{
  "n_layer": 11,
  "d_model": 160,
  "n_head": 2,
  "n_kv_head": 2,
  "head_dim": 64,
  "d_mlp": 640,
  "vocab_size": 8192,
  "activation": "gelu",
  "norm": "rmsnorm",
  "norm_place": "pre",
  "norm_eps": 1e-05,
  "positions": "rope",
  "rope_base": 10000.0,
  "rope_fraction": 1.0,
  "qk_norm": false,
  "attn_scale": 0.125,
  "bias": "none",
  "tie_embeddings": false,
  "parallel_block": false,
  "init": "uniform",
  "init_std_qkv": 0.0332,
  "init_std_o": 0.0,
  "init_std_up": 0.0332,
  "init_std_down": 0.0,
  "optimizer": "soap_variant",
  "lr": 0.00827,
  "lr_mult_up": 1.13,
  "beta1": 0.95,
  "beta2": 0.95,
  "lr_head": 0.00673,
  "grad_clip": 0.5,
  "warmup_steps": 200,
  "schedule": "wsd",
  "decay_fraction": 0.374,
  "decay_shape": "linear",
  "final_lr_fraction": 0.0,
  "batch_tokens": 65536,
  "seq_len": 384,
  "doc_mask": true,
  "z_loss": 1e-05,
  "train_tokens": 188300000,
  "steps": 2874,
  "dataset": "wikipedia_en"
}
Each number is 128 + 32 x the weight over its row's rms, rounded and kept within 0 to 255. Layers, rows and columns count from 0. The size above them is the row's rms in percent of the matrix's.

# layer 6 attention query, 128x160, rms 0.162, rows 0-42, columns 0-159
size [ 82 104 101  86  97  95 101  90  95  99  98  94  92  92 103  92  82  95  92  90  90 101  98  90 101 103 104  86  92  87  94 107 150 110  93 108  86  91  94  93  91  85  90]
[[102 210 101 102 130 112 107 102 108  93 168 123  84 138 112  71 157 132 152 169 154 114 168  97 115 163 111 196 118 162 151 162 143  85 152 102 189 137 118 122  64 148 127 117 114  70 138 127 123 162 112 122 137 129 125 128 131 141 112 151 106 166  90 179 122 121 129 126  75 119 113 130 177 160 125 116  98  84 155  90 144  66  47 140 166  98 133 127 130 191 189 165 108 144 103 114 104  87 121  40 183 123 154 131 150 102  84 150 145 145  64 141 137 161 110 108 155 191 107 183 115  85  99 115 179 105  93 109 147 185 152 158  74 126 141 136 156 110 128  94 145 104 142 146 180 126 107 119  81 182 142 155 159 166 100 133  61 116 157 132]
 [ 80 128  85 120 130 114 161  91  88 116 130 106 121 108 204 100 163 149 152 160 136 156  90 217 132  45 152  75 176 148  65  93 156 125 161 131 103 124 173 134 133  88 123 119 161 129 131 176 162 161 141  75 130 129 119 150 168 155  70 164 137 121  72 160 149 224 113 148 141 138 123 150 108 161 172 164 124 120 166 113 162 141 204 158 125  71 123 118 162  73  92  56 193 143 154  95  78 129 132 180 146 179 131 120 138 152 119 114 165 127 118 146 143 160 163 145  97 117 119 122 167 112 134 132 134 129  77 116  94 111  84 161 109 124 108 135 157 118 109  94 115 104  68 122 131 169 199 127 157 104 161 140 141  98 142 126 146 124 155 130]
 [147 104 124 148 165 119 175 113  99 136 132 140 164 174 159 147 130 117 168  60 120 111  75 138 139 137 114 178 138  75 100 105 119 150  90 155 121  92 114  83 129  93 122 107 188  99 147 114  91 119 169  72 118 103 141  78 158 141 167  82 134 120 148 118 150 127 121 137 124 138 101 132 110 133  69 186  92 188 126 155  79 100 145 141 153 139 178 154  52 107 122  92  86 154 211  92 111  73 127 148  82  76 136 137  82  84 171 147 154 165 177 149 103 126 144 152 172 145 152 137 120 177 163 160  69  82  92  84 129 123 158  90 120 138  72 127 142 196 151 144 108  97 163 170 151 109 144 199 126 153 113  77 118 159 121 125 175 160 154 134]
 [126 131 116 119 123 116 160 167  99  98 157 134  80 119  86 148 150 176 130 110  52 104  77 131  84 143 150 161 113 141 151 153 137 139 180 142 109 132  89  99  84 133 132 149 210 167 107 153 146  63  70 140 118 143 155 130 111  82 121 191 141  67 141 144  72 136 145 144 156 139 113 146 107 116 105 124 105  41 106 142 120  74 115 208 132 161 181  75 140 204 118 141  99 148 118 184 117 143 130 150 137 125 184 145 139 180 168 177 150  53  98  80 173 153 161 107 114 146 123 131 146  79 128 105 135 144  94 120 133 157 130 142 102  97 121 148 130 123 132 196  72 161 159 154 169 123  96 115 115 165 153  94  81 107 165 113 118 108  92 154]
 [167 105 124 152 136 133 129 131 133 160  81 150  99  94 122 159 147 127 119 145  60 158 156 140 178 179 210 135  98 115 158 163 181 168 155 142  65 124 141 117 121  75 126 140  91 136  75 151 114 122 172 160 102 163 152 140 141 120 125 137  70 111 135 100 159 144  96 133 117 108 126  81  72  86  90 130 178 149  72 126  91 181 173 172 120 126 124 116 140 147 143 101 109 162 162  76 170 132  80 139 128 122 119 157 124  88 136 147 114  93 160 176  70  93 173 136 187 103 114 128 116  77 155 208  85 121 135 144 105 123  36 115 116  96 123  74 164 113 129  98 133 155 127 156 136 120  73 127 150 138 121  60 139 208 129 103 145 140 141 184]
 [121  99 145 132 147 105  99 115  54  37 168 100 117 134 165  79 136 208 113 113 168 136 111 107 133 112 151  92 174 154 120 136 153 158 150 137 179 126 164 152 186  98 121  63 167 183 145 120 153 101  85 121 117 113 135 109 162 172 152 177  72 192 128  98 105 156  73 212 131  77 117 115  96 169 170 153 144 149 172 142 169 133 130 126 117 128 140 139 138 126  96 105 132  90 147 123  99 162 148 126 122 128 135 122  95  80 142 172 147 147 124 119 171 144 118 115 131 166  64 153 194 145 145 113 141 118 132 171 116  58 104 126 128 128 174 150 136 120 158 118 113 121  70  43 106 124 175 119 138 115 187 123  93 104 190 139 179 122 112 119]
 [124 127 115 127  76 138 124 157 107 147 113 114 122 147 155  59 159 130 185  96 124 168 114 144 128  74  84 126 128 162 130 131 150  46  83 128 137 133 128  98 188 161 154 101 151 136 133  98 112  93 163 173 110  95 141 159 124 131 171 135  77 122 137 123 168 140 153 121 113 165 131 129 130 123  96 124 193 160 101 163 105 154 135 126 141  52 104 111  84  89 139 176 136 156 104 102 158  57 155 160 148 115  88 106 140 115 116 136 136 160 173 149 115 187 141 197 142  91 177 107 134 103  96 121 143 148  76 177 127 192 126  89 132 139  88  82  94 140 125  17 167 121 157 117 153  71  87 112 170 110 103 149 118  83  76  88 146 107  61 111]
 [126 122  90 101  80 104 160 149 150 148 154 124  95 157 150 129 147 105 117 135 142 130 129 105 167 108 104 150 111 136  95 124 160 114 125 178 185 140 151 100 131  69 112  95 107 134 154  86 101  62 104 140 112  84 115  99 114 106  98 188 147 102 142 153 135  95 174 126 150 154 157 103 157 115 149  98 160 106 161 129  90 146 133 105 124 120  93 180  71 118 136 143 182 105 122  73  86 168 170 108 118 105 133 207 128 121 115  94 129  89 171 148 153 222 125 112 132  71 129 122 168  92 122 139 203  80  46 130 215 125 159  97 116 181 121  74 148  83 113 190  97 109 160 173 170 134 110 152 122 149 127 122 147  93 163 132 163 118 176 181]
 [143 174 139 105 147 151 189 126  88 126  99 127 153 139 123 177 174 165 143 127 178 175 116 117 134 133 106 107 162  91 156 111 158  89 107 172 149 116 106 111  85  88 124 127 145 138 104 137 109 181 116 160 128 142 126 167 168 123 138 127 118  84 109  90 165 103 152 210 166 154 167  68 102  99 150 103 143  97 147 142 141 100  70 207 107 143 131 162 167 103 143 124 128 131 108 136  99  83 159 116  69  81 120 153 172 116 164  70 195  93 110 121 147  99 120 147 142 172 154 100 161 111 133 172 105 100 100 156 115 213 165 127  76 131 136 106  61  64 162 117 125 141 145  75 180 169 192 117  91 125  73 140 135 158 107 124 159 151  76 144]
 [163 185  88  89 114 100 146 148 196 117  86 114  96 145 131 121 143  96 148  95 193  97 162 173 144 170 114 113 156 163 138  86 117 114 152 101 135 151 112 127  70 119 105 136 111 106 113 105 110 115 135 120 112 152 115 164 120 139 137  94 121 158 206 136 116 131 182 137 113 160 120 101 156 172 149  97  96  94 170 103 127 149 143 138 124 102 174 134  61 127 151 146 103 152 113 147 117 142 102 111 168 164 114 187 185 146 128 170 144 116 122 118 114 172 114  80 126 116 151 115 148 101 131 126 150  90 136 196 140 213 160 206  77 142 104  87  91 174 123 118  99 213 173 109 208 201 149 173 131 166 142 117  89 100  83 159 136  89 114  90]
 [ 69  99 137 173  59 124 167 175  96 112  96 139 146 133 125 155 162 128  99 184 164 118 183 118  84 123 118 196 141 111 129 107 193  78 173 131 164 141 129  85 172  97 137 117 109 113 156 169  46 147 125 162  94 166 120 140 136  84 164 145 162 199 125 153 168 139 140  98 114 118 169 137 127 155 104 145 137 101 128  95 174  97 115 147 137 106 107 143 121 161 107  58 142 135 178 120 112  59 198 136 131 123 162 128 129 102 111 134 151  95 126 143 110 151  87 104 202 110  88 119 115 210 145 112 154  80 162 177 116 129 120 187 116 131 134 171 116 170 124  89 142 107 173 162  61 107 124 174 152 111 140 159  91 131 163 139 111 109 150  93]
 [112 160 137 139  80 128 117 131 120  60 139 168 146  74 112 158  83 173 126 119 120 135 146  58 158 157 140 179 143 159 130 109 143 139 149 100 105  80  94 154 154 152  94 160 168 123 109 124 139 104 160 142 151  83 175 140 139 150 170 115 131  95 144 110 172 133 183  86 214 198 184 116 112 143 119 122 122 126  87 102 143 136 121  87 132  63  86 108 117 153 156 142 162 104 148 132 113 124  71 125 138  83 154 109 104 104 110 132  63 117 102 135  94 106 176  32 195 130 123 141 113 145 153 120 135 157 119  91 101 108  92 158 169 120 129  77 112 106  97 136 103  64 223 130 103 133 112 131 137 155 183 110 162 152 169 153  71 183 133 126]
 [ 80 174 140 118 161  90 139 153 164 127 151 208  89 132 122  62  91 154 165 105 131 101 187 102 135 147  92 157 130 161  98 174 134  88 195  97 171 100 119 124 125 151 154 213  87  57 127 120 111 139  88 143 160 168 140 138 175 130 157 177 142 123 171 129 140  61 158 177 156 147 179 127  94 141 157 127 130 171 143 101 122 112  74 137 114 130  74  97 170 181 140 100 153 162 129 138 149 145 157 111 145 224 147 147 143 103  95 190  85 122  92 148 134 150 146 155 126 134 101 127 110 119 172 126 138 149 101  73 138 172 143 143 169 132 146 154 148 107 146 105 166  98 133  84 132 108 110  70 139 154 113 158 151 150 148 116 149 144  68  67]
 [ 99 124 121 121 166 185 129 128 189  72  93 138  92 139 162  74 123 170 109  87  98 128  83 112 161 125 175 122 157 157 137  89  55 106 154 195 132 137 145 117 141  83 141 179 113 150 163 165 129 154 150  74 168 105 189 129 138 109 123 169 129 149 111 130 134 127 141 108 129 152 103 147 127 143  81 138 162 130  75 187 135 124 190 127  96 191 140 123  93 156 123  87 123 130 133 105  87  91 105 139 147  96 136 133 126 123 123  64  73 167 165 125 107 112 132 124  93  82 140  89 111  36 113  93 150 118  70 190 133 155 114 178 106 166  84 103 130  90  62  97 145 122 123 130 135  89 166 181  98 154  89 133 171 154 141 148 145  50 137 145]
 [109 135 102 124 113  83 154 101 156  83 104  88 123 101 154  84  86 127 100  61 173 145  68 133 178 120  81 110  83 143 125 119 119  93 171 115 147 185  91 122 162 141 155 126 103 110 149 109 154 114 130 109 139 122 123  60 150 114 122 166  88 114 136 160 152 162 112 134 109 109 148 115 100 177 109 150  97 142  68 121 141 205 152 134  84  83  96 126  74 125 167 107 126 133 183 179 114 156 117 104 104 155 136  95 149  53 155 103 155 161  66 137 151 149 126 138  90  90 189 101 101 100  80  99 157 125 186 162 141  80  62 146 150 171 155 140 179  60 115  98 127 161 189 127 141 120 143 113 124 132 126  96 174  90 144  97 114  97  85 188]
 [103 180  88 116  83 118 136 170 103 116  93 106 107 153 141  59 153 144  84 161  88  96 141  64 152  70 111 183 128 151 147  93 122 147  81 146 112 152 127 102 169 150  86 189 160 129 128 123 172 117 119 157 127  79 124 168 137 129 116 130 105 130 169 150 132  83 139 122 108 100 149 128 116 140 151 184 146  54 104  58 142 144 123 145 171 146 150 153 116  82 158 112  65 146 156 115 128 141 129 148 119 164 117 132 178 161 185 141 100 106 104 111 104 194  32  96 124 143 115 160  88  93 117 120 190 138 141 127 155 159 206 132 173  90 112 124 150 111 107 186 171 128 155 120 124 169 125  98 106  62 185  99 120 116 159  71 114  94 148 141]
 [119 187  88  65 126 152 142 126  95 170 106 142 117 110 165 168 122 210 114  90 146 170 130 135 154 165 148 128 139 219  57 128 113 144  79  67 132 162 104  94 113 141 144 123 146 186  84 148 145  52 143 154 119 127 156 119  90 140  98 148 135  89 134  80 102 121 188 171  63  87 108 144 141 186 162 127  98 155 154  98 119 116 126 131 134 146  75 122 144 133  99  97  95 121  71 112 146 171  96 177 177 144  76 110 132 134 152 131 114 122 151 112 140 163 168 126 115 136 127 138 115 142 145  94 179 102 152  81 135 112 146 110 161 165  79  82 104 176 133 146 191 109 188  86 122 167  99 101  93 198 121 141 148 111  90 115 133 148 171 144]
 [ 52 159 138 198  76 123 133  75 114 136 151 116 152 143 137  90  95 124 151 140  29 101 123 100 157 143 144 165 134 142  98 141  87 100 133 186 163 169 130 164  97 100 147 100 129 114 112 111 124 136 148 158 182  72 160 193 143 175  90 132 125 147 128 121 120 147  88 162 111 159 145 147 131 105 136 103 166 115 179 129 150 105  90 130  93 169 173 145 174  97 133  73 157 150 132 162 117 115  80 116  98 181 148 161 116 159 134 101 119 108 164 137 134 103  71  79 122 115 134 110  96 131 165  95 170 150 189 132  90  84 139 195 115 132 173  91  42 116 200 107 111 108 135 152 147 108 134 131 110 164 129 175 202 145 126 145  91  92  98 118]
 [ 98  96 168 126 101 107  25 120  97 138 101 117 121 140  89 136 167 103 165 149 141  91 174 113 134 117  93 141  81 108 159 159 100 131 197 132  82 142 117 175 180 156 120  95  83  90 151 116 146 147 169 135 118  87  66 142  88 108 106 120 131 138 128 152 122  86 104 133  78  68 162  87 121 149 176 161 108 109 158 103 138 160 114  99 182 107  95 112 132 123  70 148  37  86 113 160 113 120 116 129 143  68 135 128 117 207 133 185 128 149 124 138 175 143 136 128 125 180 118 173 142 161 185 113 112 125 127 135 190 135 125 140 149 109 140 168 129 144 101 113 179 115  82 131  99 133 125 114 121 113 122 125 181 242 165 128 130 164 103 158]
 [ 63 121 100 156  67 163 139 137  93 166 158 153 183 106 142 147 192 153  50 116 132 152 187 141  97 118 205  90 142 153 148 172 147 189 143 106 146 133  92 153 120 122 107 128 142 132 110 127 131  84  87 127 192 131 123 113 159 132 141 126 143  70 175 142 118  49 241 165 166 134 112 192 148 141 114 126 121 178  62 113  90 113 167 104 101  96 164 159 178 155 104 138  95 169 124 124  89 148 136  97 158 109 130 208 169 121 172 151 155 133 109  89  99 155 144 132 137 117 163 167 147 109 125 174 118 140  85 113 164 138 162 116  92 116 151 148 104 132 130 103 123  98 152 111 101 120 151 109 131 114  96 162 160  70 127 115 141 139 112 161]
 [149 155 112 112  75 131  82  95 124  72 143  96 153 117 155 125 132  70 157  89 108  66  92 125  97 157 171 119 210 106  60 134 134 124 186 155 134  81 169 140 119 136 129 132 154 132 138 104 110 141  87 155 168 110 142 128 119 104 157 106 115  98 139 181 149  87 161 104 141  96  96 113 137 166 170  91 132  39 134 136  90  84 159 126 101  99 107 184 156 117 153 133 100 129 109 109  98 102 145  70 120  88 116 156  93 165  95 158 172 124  65 138  58 103 112 177 126 135  79 124 135 101 130 111 155 138 161 110 133 100 154 127 166 164  75 129 103  77 165 159  99 166 120  60  97 136 122 116 143  83 130  77 217 164 126  98 138 154 108 172]
 [135 125 115 123 130 150 189 151 134 200 172 110 147 168 175 147 199 152 159 160 111  97 126 161 141 104 101 149 116 162  95 104 146  79 148  89 184  77 153  44 114 127  97 121 147 166 179 100 173 164  93 161 100 163 117 174 136 196 127 150  97 163 126 113 166  94 111  64 146  83  47 141 116 120 177 148 100  82 150  64 130 159 144 123 148  65 113 125 104 103 105 127 169 162 120 110 161 146  62 131 156 137 122 137 123 163 163 134 120  75 124 113 116 128 151 129 124 138  81  93 139  71 122 145 140 130 105 127 102 145 105 153 112  95 197 132 127 149 109  84  93 156 101 140 118 130 122 120 109 109 171 143 176  81  51 135 112 182 158 128]
 [117 191  99 113 107 173 162 114 128  86 102  94 119 127 145 189 168 196 101 127 115 123  88  99 114 139  72 166  67 141 139  91 114 135 152 103 202  92 192 161  73 148  99  93 132 120 122 149 141 135  65 134 132 104 131 144 107 119 131 183 202 109 121 145 159 109  85 162 148 129  99 108  59 125  78 146 147 159 103  86 167 144 151 161 140 107 107 105 149 127 148 136  90 166 116 132 110 161 133 121 105 161  83 107 114  81 132  98 140 136  85 110 176 200 167 128 120 133  90 127 121 168 163 125 112 142 149  97 104 152 160 141 109 161  88  93  91 161 151  70 151 149 170 174 122  60 124 149  91 105 111 121 178 144 207 156 102 103  62 134]
 [ 47 120 135  93 169 121 146 153  79 124 114 133 104 147 172 109 149 158 124 138 165 151 132  81 149 153  90 194 145 144 117 125  95  83 100 137 112 108 125 110 127  71 156 127 143  25  84 153 145 117 128  96 130 160 150 117 108 162 135 114 167 121 145 116 149 136 103 117 108  88 152 158 100  96 156 120 174 120  97  75 125  97 175 108 144 122 101  74 103 137 139 164 153 145 154 145 123 123 145 160 109  90 102 174 179 136 155  65 134 169 113  84 115 138  65 152 113  82 187 164  78 161 130  95 140 154  72 168  73 106 160 120 230 157  98 144 148 178 128 127 132 108 147 117 137 166 159 134  92 141 146  20 114 158 101 125 135 146 161 101]
 [103 129 106 109 147  80 166 100  94 134 165  86 134 119 135 119 141  97 122 129  87 187 163 128 141 112 127 177 128 155 109 117  71 140 116 158 123 112 147 153 107 174 123 142 139  89 185 123 137 129  84 128 140 115 132 111 147 175 187 141 156  76 153 149  89  82 199 105 130 157 147 111  77 146 176  96  88 114 120 133 111 180 138 195 142 104 147  90 153  94 154 117 108 159  91 142 101 127 111 157 166  60 132 127 159 128 153 130  82 112 123  73 202 130 143 115 107 121 154 119 116 166 162 110 139  61  39 152 140 129 128 141 180 141 115 136 114 129  95 150  98 136 122 118 124 130 109 200 124 165 126  60 183 121 202 241 152 119 139 171]
 [165 170 159 104 125 100 126 135 175 108 152 109 100 113 159  86 179 128 186 119 118 191 110 103 165  82 140 155 153  67 216 180 145 112  81 133 115 130 167 101 163 126 150 135 192 172  29 110  52 122 130 114  91 137 165 154 113 138 162 139 155 131 128 133 147 147  93  69 127 177 110 113 152 105 118 127 129 133 102 163   5 130 185 155 122 115 115 105 168 131 100 149 151 114  93 152 135 186  85 130 110 138 130  90 108 140 143 105 193 136 128 152 191  92 147 129 114  94 159 135 134 164 110 137 110 149 124 137 115 131 163  74 107 143 146 125 135 126 148 146  81 136 141 140  98  95  79 116  67 109 151 132 124 123  81 114 100 144 175 167]
 [140 177 115  91  96 117 114 139 151 120 138 120  85  91 135 134  69 140  97 169 131 155 176 168 116 107 157 108 127 104  83 154  91 176 155 150 105 134 109 131  86  75 148  92 148 100 119  98 122 140 111 145 124 101  96 143 120 105  80 124 102  42 166  84 136  74 167  96 123 151 106 131  79 145 110 146 116  76 157 124  76 105 134 177 130 176 154 124 119 151  93 211 106 138 101 154 139 108 196 125 165  83 144 112 148 178 103  90  75 164 111 130  90 139 133 101 140 197 140  85 140 139 102 118 186 139 135 131 125 147 168 146  96 140 105 141 161 108 139 139 108  64 155 159 110 160  24  82 155 130 108 164 137 109 138 180 166  75  84  74]
 [168 157 166 119 129  74 134  94 141  94  61 159 171  99 180  62 190 179 175 116  91 137 127 134 190 159 157 137 111 116 102 135 130 128 132 113 112  93 154 146 121 102 101 123 162 118 176 189 117 148 136 128 113 125 104 130 138 179 160 157 148 186 111 134 120 138 140 148 110 187  73 157 126 163 115 126 172 155 104 151 146 130 153  40 159 203 142 207 152 103 142 132  92 137 117 120 144 119 134 108 149 150 110 136 139 158  83 157 164 156  84  50  92 114  81 100  79 126 105 118 119 145 119 201 140 129  80 128 148  99 105 152 129 126 137 189  95 103  64 142 122  98 154 145 160 115  94 120  74  58 108  76  98 134  91 101 138 137 131 120]
 [162 127  95  84 165 172 111 100 149 156 145 103 164 188  99  77 110 131 158 135 120 191 182 116 141 137 131 127 170  91 134 134 143 129  80 163 160 122 170 141 110 194 118 167  97 113 152  92 150 172 159  83  89  84 147  90 178 102  96 113 115  83 153 177  94  76 211  71 134 103 115  95 134 123 151 124 122 128  74 112 164  94 134 115 112  96  98  83 140 117  87 134 119 113 131  99  99 165 112 183 127 118 120 148 117 129 120 201  76 146  94 108 104  97 158  90 152 129 116 162 120 118  84 173 106 132 168 104 117 185 127 125 110 143  95  96 149 181 121  74 116 132  98 114 197 158  99 188 158  92 128 102 113 194 170 134 193 151 145 117]
 [ 73 194 107  95  86  57 147 119 127 141  80 127 123 200 115  86 144 143 130 113 179 150 108 128 163  98 106 121 112  98  97 148 155 135 141 126 106 136  86 125 166 118 137 104 182 173 181 123 111 194  94 161 224 136 105  90 143 154  90 110 130 161 135 145  98  46 132 100 112 172 160  97  81 117 174 113 139 103 158 134 155  76 190 142 157 114 153 140 159 156 125 174  99  88  73 136 103 105 132 165 159 186 113 111 150 192 149  94 136 176 183 131 135  82 136  91 136  91  97 136 118 104 137 111 144 122 142 123 176 149 154 111 139  92 175 123 199 122 135 171 115 127 123  78 138 105 156 204 123 157 148 145 153 131 140 113  94 152 123 159]
 [143 142  96 159 208 156  78 100 113 119 112 158 168  95 114 160  71 180 117 106 110  88 102 134 119 177  34 104 127 158 121 180  70 135  71 104 133 115 108 151  80 117 126 154 173  86 150  92 151 116 141 123 126 122 140 133 163 150 102 167 159  99 170 142 107 151 135 179 137 142 159  97 100  47 160 148 136  97 164  94 170 150 114 125 165  82 135  93  77 104 153 158  85  99  92 106 156  87 139 122 143 120 122  88  86 123 176 173 110 116 143 129 151 142 114 105  97 130 127 107 126 139 104 136 107 139  82  60  90 180  92 104 123 175 136 142 137 155 126  42 118 143 101 117 119 171 127 114 132 149 115  89  56 124 202  86 150 104 178 131]
 [149 101  33 144 147 143 106 129 123 169 115 161  90 119 133 139 146 153 101 164 145 154  80 135 158  79 152 101  70 132 125 158 107 154 159 113 132 112  82 127 157 113  58 153 183 146 128 187 112 199 126 175  58 135 117 125 129 182  89 128 120  93 145 128 150 112 146 132 100 117 122 152 128 126 142 156 124  52  36 148  88 102 129 134 121 139 230 138  85  94 143 145 138 144 132 163 101  99 210 101  90 149 166 134 131 171 164 130 107 136  89 121  94 127 110  87 128 145 103 124 122 120 221  85 100 132 132 124 144 102 117  85 102 145  81 140 152 134  93 109  91 118 118  98  68 125 143 131 168 162 174 152 167 133 132 160 159 161  89 126]
 [124  51 158 143 166 108 123 140 151 129  48 164 161 137 129 206 104 116  83  46 119 135  70 153 152 119 112  71  90 117 114 127 156 164 125 113  73 148 112  78 177 154  95  77 178 185  98 120 170  88 128 129  97 154 110 105 127 136 137 126 113  68 194 112 121 111 136 123 158 122 113 130  80 109 133 140 135 182  80 175 106 125 120 101 107 175 141 128  98  98  97 114 135  94 169 146 153 147 125 139 105  80 149 129 104 146 208 128 152 125 162 106 102 119 136 165 144 140 112 131 157 229 127 132 112 126 160 128 149  85 150  80 164 140  63 126  94 126 162 162 155 146 138 122 121  81 165 144 116  93 137  91  54  81 162 135 155 113 132 120]
 [160 139  97 167 143 123 169 140  88 117 127 133 120 160 153 139 144 100  96 121 114 155 122 203 132 103 149 151 101 160 105  95 120 152  86 129 136 118  90 172 188 109 157 124 162 102 154 130 103 133 231 135 161  91 149 142 103 126 121 158 197 138 126 137  75 215 156  82 136  98 154 122  53 162 111  98 105 161 120 132 192 195 149 108 133 146 124 120 112 103 122 121  34 124 120 128  69 117 144 153 109 121 108 135  63 114  81 122 104 135 172  81 119 103 137 112  75 146 180 107 171 130 132 166 150 141 146 131  72 126 119 139 136 139 135  97 122 143  55 157 118  85 157 132 103 129 143 135 160 125 204 181 149  83  51 131 149 148 122 143]
 [126 147  94 118 116 134 128 121 160 124 175  92  74 134  91 133 182  91 153 116 126  69 119 130 122 131 141 154  92  46 125 106 121  93 188 114 139 154 107 134  52 184 157 119 145  81 151 166 139 103 132 104 168 199 148 228 141 125 136  90 129 149 168 146  93 162 121  88 145 160 140 189 100 161 150  96 109  72 133 106 146  73  69 121 161 116 187 102 174 128 151 114  86 168 143 126 155 100 141  80 137 125 176 155 166 175 139  97 104 146  63  83 123 104 120 105 132 163 141 168 125 178  69 104 159 144  96 105 122 150 165 165 122 151 150 187  54 143 138 181 123 148 121 125 127 107 124 169 123 135 134 154 129 129  82 117 128 164  96 120]
 [118 169  61  72 121 107 151 106 134 116 130  81  81 145 131 112 120  66 171 147 161 137 152 101 176 126 135  92  98  83 101 141 155 123 154 141 129 137 110 158  84 172 141  80 153 114  95 152 134 110 121 110 127 126 116 184 131  95 157 143 130 143 145 104 184 131 187 144  62 180 114 151 149 115 103 129  67 105 108 125 149  20 140 175 144 181 137 132 138 110 170 187 153 118 145 150  83 124 148 122 137 147 124 132 190 146 135  89 104 178  89 126 117 183 110 161 111 126 143  89 119  86  97  45 122 132  59  99 163 116 137 117 124 112 103 130 122  75  94 211 101 155 187 136 189 165 126 126 141 121 132 186 164 114 164 101 113 128 153 153]
 [113 149 105 155 183 143 167 142 182 185 133  93  82 119  90 142 110 103 152 122  88  70  92 158 181 116 116  85  72 151 145 109 143 137 117 120 123 157 150 164 188 207 137  94  80 125  92 111  61  99 174 113 144 178 102 128 137 115 117  72 173  86 170 165 158 140 102 100 126 133 162 125 126  96 167 161 155 165 156  76  71 127 123 118 171 216 106  97 167  72 103 107 167 107 142  86 163 121 113  94 112 113 139  85  78 144 143  61 114  93 143 107 152  49 150 173 157 116 125  77 135  63 145  96 138  99 137 139 129 109 130 129 111 127  94 116 131 124 148  70 166 138 180 113 135 122 141 105  93 110 117 148 105 118 168 117  93 125 135 121]
 [ 74 194 136 155 158 117 118  99 173 137  76 125  60 134  80 124 132  63 149 141  96 105 172 134 128 110  89 182 149 167 137 112 126  97 138  97 167 181 144 157 140 184 130 136 181 125  77 116 119 152  44 127 158 174  78 127 169 155  67 137  99 185  56 112 135  50 144 149 142 143 130 127 160 132 141  76  79 114 140 127 170  87  62 145 120 151  94 138 147 134 164 173  84 128  92 129 151 114 204 136 155 116 114 110 140 154 163 112 161 158 104 151 116 137 134 160 119 126 147  73  94 124 131 133 131 127 137  86 128 178 170 150 164 115 178 193 116 113 131 104 156 125 115 111 171  78 110 140 126  96 155 144 149 147 103 158  70  98 130 103]
 [146 180 108 147  96 115 154  84 129 142 153 145 137 130 144 189 108 138  73 141  87 169 100 119 101 108 104 123 134 155 195 151 117 116  94 119 196 136 127 128 121  91  73 109 146 145 114 191 170 116 118 143 139 157  79 144 169 108  84 162 175 104  73 192 150 155 126  93 118 136 155 150 126 227  76 151  86 108 138 160 161 129 118 131  79 152 134 109 125 129 147 140 153 116 135 135 179 113  85 157  99  91 106 149 141 144 127 136 152 122 138  48 152 155  90  97 120 153 107  94 138 138 172 164 133 130  87  70 106 137 124  82  68 172  74 173 127  81  97 187 100  90 118 126 116 138  70 145 119 139 148  87 207  99 178  97 117  87 149 159]
 [ 69 132 131 141 161 109 105 124 147 111 170 131 163 131 124 168 134 107 151 180 141 117 180  92 130 108 135 116 105 158 119  66 117 111  90 102  89  99 136 116 137 162 134 124 152 134 166 144 165 187 112 100 125 105 184 138 127  97  70 124 122 138 131 112 180 119 156  71 166 174  46 134 117 124 177 140 116 171  88 121  49 105  87 123 113  95  80 132 109  72 109 125 130  69  98 142 196 188 104 131  78 115 100 100 159 112 155 154 118 110 124 114 142 131 173 159 175 151 158 116 150  35 121 115  72  98  58 128 128 186 122 152  76 110 127 154 146 168  86 139 109 138 139 155 181 178 128 158 124 149 148 143 128 216 114 111 111 121 100 161]
 [176 138 161 112  93 132  96 100 123 124 126 136  99 177 126 129 144 149 136  63 173 137 114 141 108  81 157 111 102 127 114  95 143 123  55 109 142 168 185  57 125 151 150  79 118 109  69 163  76 113  87 194 141  65 111 115 132 123 149  25 111 182  88  97 122 121 148 150 141 133 159 170 101 124  89  98  80  80 114 139 130 114 145 169 116 108 160 126 127  85  87 161 118 129 161 127 213  96  93 162 102 168  91 153 120 123  96 103 134  66  62 148 132 120 132 143  36 142 150 131 154 170 116 112 152 123 105 149 139 114 136 104 169 170 175 138 153 142 102 133  96 177 106  94  98 133 160 108  95 190 118 105 125 117 118 141  84 115 113 151]
 [132 124  98 109  87 140 125 127 180 153 121 123 101  90 146 166 161 104 182 149 114 109 200 155 185 154  68 109 112 112 123 121 135 164 138 156  89 107 113 165 102  95 135  74 109 189 209 120 149 124 202 143 154 104 129 142  61 190 143  94 145  96 100 159 127 136 145 127 115 110 137 105 101 177 138 164 193 113 135 111 121 176 168  87 120 101  69  76 134  92 100  83 185  58 100 164 164 111  98 111 114  82 130  72  90 130 156 103 160 130 129 142 119 161 115 136 108  76 164 106 102 191 162 157 103 119 111 162 146 164 119 145 143 115 161 144 137 146 143 136 166 161  91 122 105 129 180 186 130 193 153 112 112 127 175 124 131  95  71 131]
 [165  96 163 146 141  76   2 130 175 197 147 136 146 117 141 129  78 119 109 119 190 100 150  84 112  97 122 169 161 147 106  57 128 107 135 127 142 109 157 116 122  75 118 110 142 111 109 156  77 111 170 150 127 106 156 147 173 122 132  77 109 102 152 121 120 138  89 113 133 166 123 133 121  82 162 134 126 202  39 113 103 172 153 106 129 170 133 172 101  80 175 150  98  95 184 106  98 118  47 107 123  96 111 118 151 152 165 135 145  86 121 151 100 111 125 136 103  91 158 160 139 126 156 132 112 106 161 118 145 151 119 127 162 135 191 146 145 154 215  71 104  79 146 113 146 110 149 132 133 163 119 100 109  85 116 136 122  89 177 108]]